Weights of a small GPT-style language model, trained from scratch on English Wikipedia: 21 layers, 146M tokens.
Each number is 50 + 12 x the weight over the matrix's rms, rounded and kept within 0 to 99. Layers, rows and columns count from 0.

# up: layer 17 MLP up, 768x96, rms 0.0962, rows 424-430, columns 0-95
# down: layer 17 MLP down (transposed), 768x96, rms 0.0962, rows 424-430, columns 0-95
up424:46 50 44 52 56 63 43 52 84 35 39 32 62 45 57 70 68 46 27 65 53 51 57 49 36 21 24 59 33 51 63 36 61 44 55 51 50 50 70 46 31 50 42 57 53 42 51 44 25 47 48 48 56 37 55 47 64 41 38 54 25 44 49 61 47 65 33 52 54 64 52 48 41 40 50 37 56 65 57 48 55 45 34 23 44 49 47 67 59 44 43 60 32 32 51 38
down424:65 29 62 50 41 60 56 77 35 52 40 65 37 48 53 59 48 60 67 42 48 49 62 47 57 63 50 52 43 43 76 56 62 48 55 49 54 67 99 55 39 31 35 53 43 46 59 45 63 48 41 53 30 53 44 49 53 41 40 61 48 56 50 62 59 55 55 39 50 51 53 53 43 53 54 51 56 53 51 37 57 53 60 35 64 52 55 63 73 54 69 65 50 52 54 48
up425:58 55 58 48 58 57 41 54 41 60 41 51 54 41 66 54 46 50 49 55 51 44 44 47 55 46 59 50 41 59 51 39 38 70 48 66 51 51 60 36 46 35 49 63 58 46 49 72 51 62 48 61 64 65 61 56 50 54 55 51 51 55 54 61 44 52 47 60 49 69 66 60 76 56 56 24 50 40 34 64 58 52 53 36 42 55 49 53 39 57 51 46 40 43 59 48
down425:54 50 47 40 46 56 47 59 38 51 49 66 32 42 34 41 45 42 45 54 48 40 36 57 53 53 43 44 48 44 46 40 46 43 52 38 42 41 63 43 58 38 49 43 50 57 47 32 41 48 61 47 41 45 48 37 44 44 41 50 38 44 38 53 36 53 54 51 57 42 45 41 48 52 50 49 49 45 29 45 53 48 30 41 23 66 49 61 54 39 31 39 43 64 36 41
up426:49 60 54 47 58 45 74 32 55 53 63 30 42 44 46 39 25 32 52 16 46 58 79 63 47 55 38 48 54 57 60 87 53 47 55 48 54 60 54 71 56 60 42 42 50 63 60 52 44 53 59 41 47 53 56 56 41 41 37 47 66 55 46 69 50 48 50 55 66 59 59 59 45 61 50 45 23 46 70 53 59 39 33 36 64 87 43 46 48 41 41 51 51 79 41 56
down426:48 25 60 70 43 50 60 28 33 18 37 50 69 27 63 64 67 50 73 52 37 43 55 54 45 30 49 55 37 51 60 60 40 47 37 55 36 57 25 54 51 50 47 36 64 68 56 49 35 46 67 54 50 49 57 52 52 40 40 41 50 65 40 29 41 54 37 52 55 51 65 68 68 53 64 35 36 67 73 40 37 49 49 44 49 59 43 63 51 38 41 72 44 51 49 62
up427:38 28 61 63 54 47 39 52 45 63 56 40 49 41 72 49 99 59 31 52 32 44 56 52 47 52 47 39 60 40 64 48 47 36 42 51 58 53 52 44 54 47 40 48 59 20 46 32 62 33 54 53 56 47 35 60 32 40 40 58 63 51 44 43 43 44 44 24 44 60 64 60 43 60 34 58 29 62 69 43 51 45 42 52 55 39 29 50 56 41 48 47 38 65 48 50
down427:64 34 51 41 64 68 44 50 36 36 44 55 49 51 41 59 41 45 52 70 44 49 50 53 51 47 57 48 35 46 35 56 45 44 59 33 09 47 56 54 32 44 49 23 41 57 51 49 70 38 43 56 37 49 53 49 33 74 38 35 73 42 76 51 42 37 34 52 39 29 41 58 46 47 54 50 39 39 43 64 40 40 50 42 52 47 59 47 25 41 41 55 64 70 55 63
up428:71 51 40 79 31 43 58 51 43 69 54 47 56 73 52 62 61 45 43 44 28 68 32 38 52 52 40 36 55 55 50 51 36 61 53 27 63 45 76 45 66 37 53 39 57 59 52 49 47 54 41 46 35 29 69 65 37 55 56 27 42 58 64 55 49 44 37 49 66 68 79 41 50 56 43 71 47 62 47 37 58 42 55 65 34 52 37 70 58 54 16 62 71 48 57 43
down428:38 25 55 41 73 67 42 37 39 51 55 58 58 41 76 55 65 30 68 49 49 48 48 64 50 31 61 34 60 37 44 57 49 43 62 47 47 50 47 49 50 40 28 54 33 45 39 47 52 44 47 49 63 52 62 39 29 34 66 60 47 26 54 63 51 50 34 46 37 67 65 58 63 66 26 51 37 58 47 68 63 60 54 54 38 38 55 47 31 72 55 64 47 54 43 50
up429:68 23 52 48 30 63 67 50 32 43 47 32 26 29 41 53 50 50 57 69 58 71 55 55 53 40 39 50 39 46 68 36 48 39 33 56 54 49 55 48 55 68 48 58 53 49 56 56 45 65 54 47 74 28 52 54 59 43 58 62 34 41 42 57 51 54 61 75 68 59 63 45 53 54 72 54 59 41 54 55 52 49 47 45 67 63 61 64 24 48 50 49 61 47 58 39
down429:64 42 72 33 58 65 44 56 45 52 44 35 56 68 50 78 55 48 56 57 48 49 63 47 35 36 36 60 62 51 70 49 37 61 63 64 58 42 61 48 52 21 55 43 60 63 54 42 48 42 44 66 43 32 25 29 41 49 60 50 32 72 53 54 74 68 45 54 63 58 53 29 51 52 53 61 14 49 61 44 59 52 65 39 62 58 34 67 42 30 42 64 18 60 64 84
up430:40 59 51 53 54 65 62 49 68 45 50 60 62 78 33 45 48 46 61 37 59 48 53 53 58 70 62 53 47 65 51 69 41 44 44 23 44 45 61 38 60 58 30 40 53 48 39 73 44 40 68 54 54 45 63 91 63 46 69 48 61 53 60 66 30 49 44 65 53 38 56 40 52 57 54 35 47 57 52 60 41 59 81 37 46 54 48 51 57 45 67 34 59 71 34 34
down430:76 51 70 36 76 51 48 51 53 45 53 38 49 60 50 82 61 72 52 56 79 63 48 50 50 49 33 51 68 47 59 56 47 63 52 64 56 47 52 62 29 39 41 48 48 55 35 68 46 62 65 30 55 49 41 55 49 55 50 47 40 46 50 32 57 57 73 55 61 34 28 47 54 52 25 44 58 68 43 53 61 54 46 63 55 59 58 69 69 55 49 35 66 43 38 49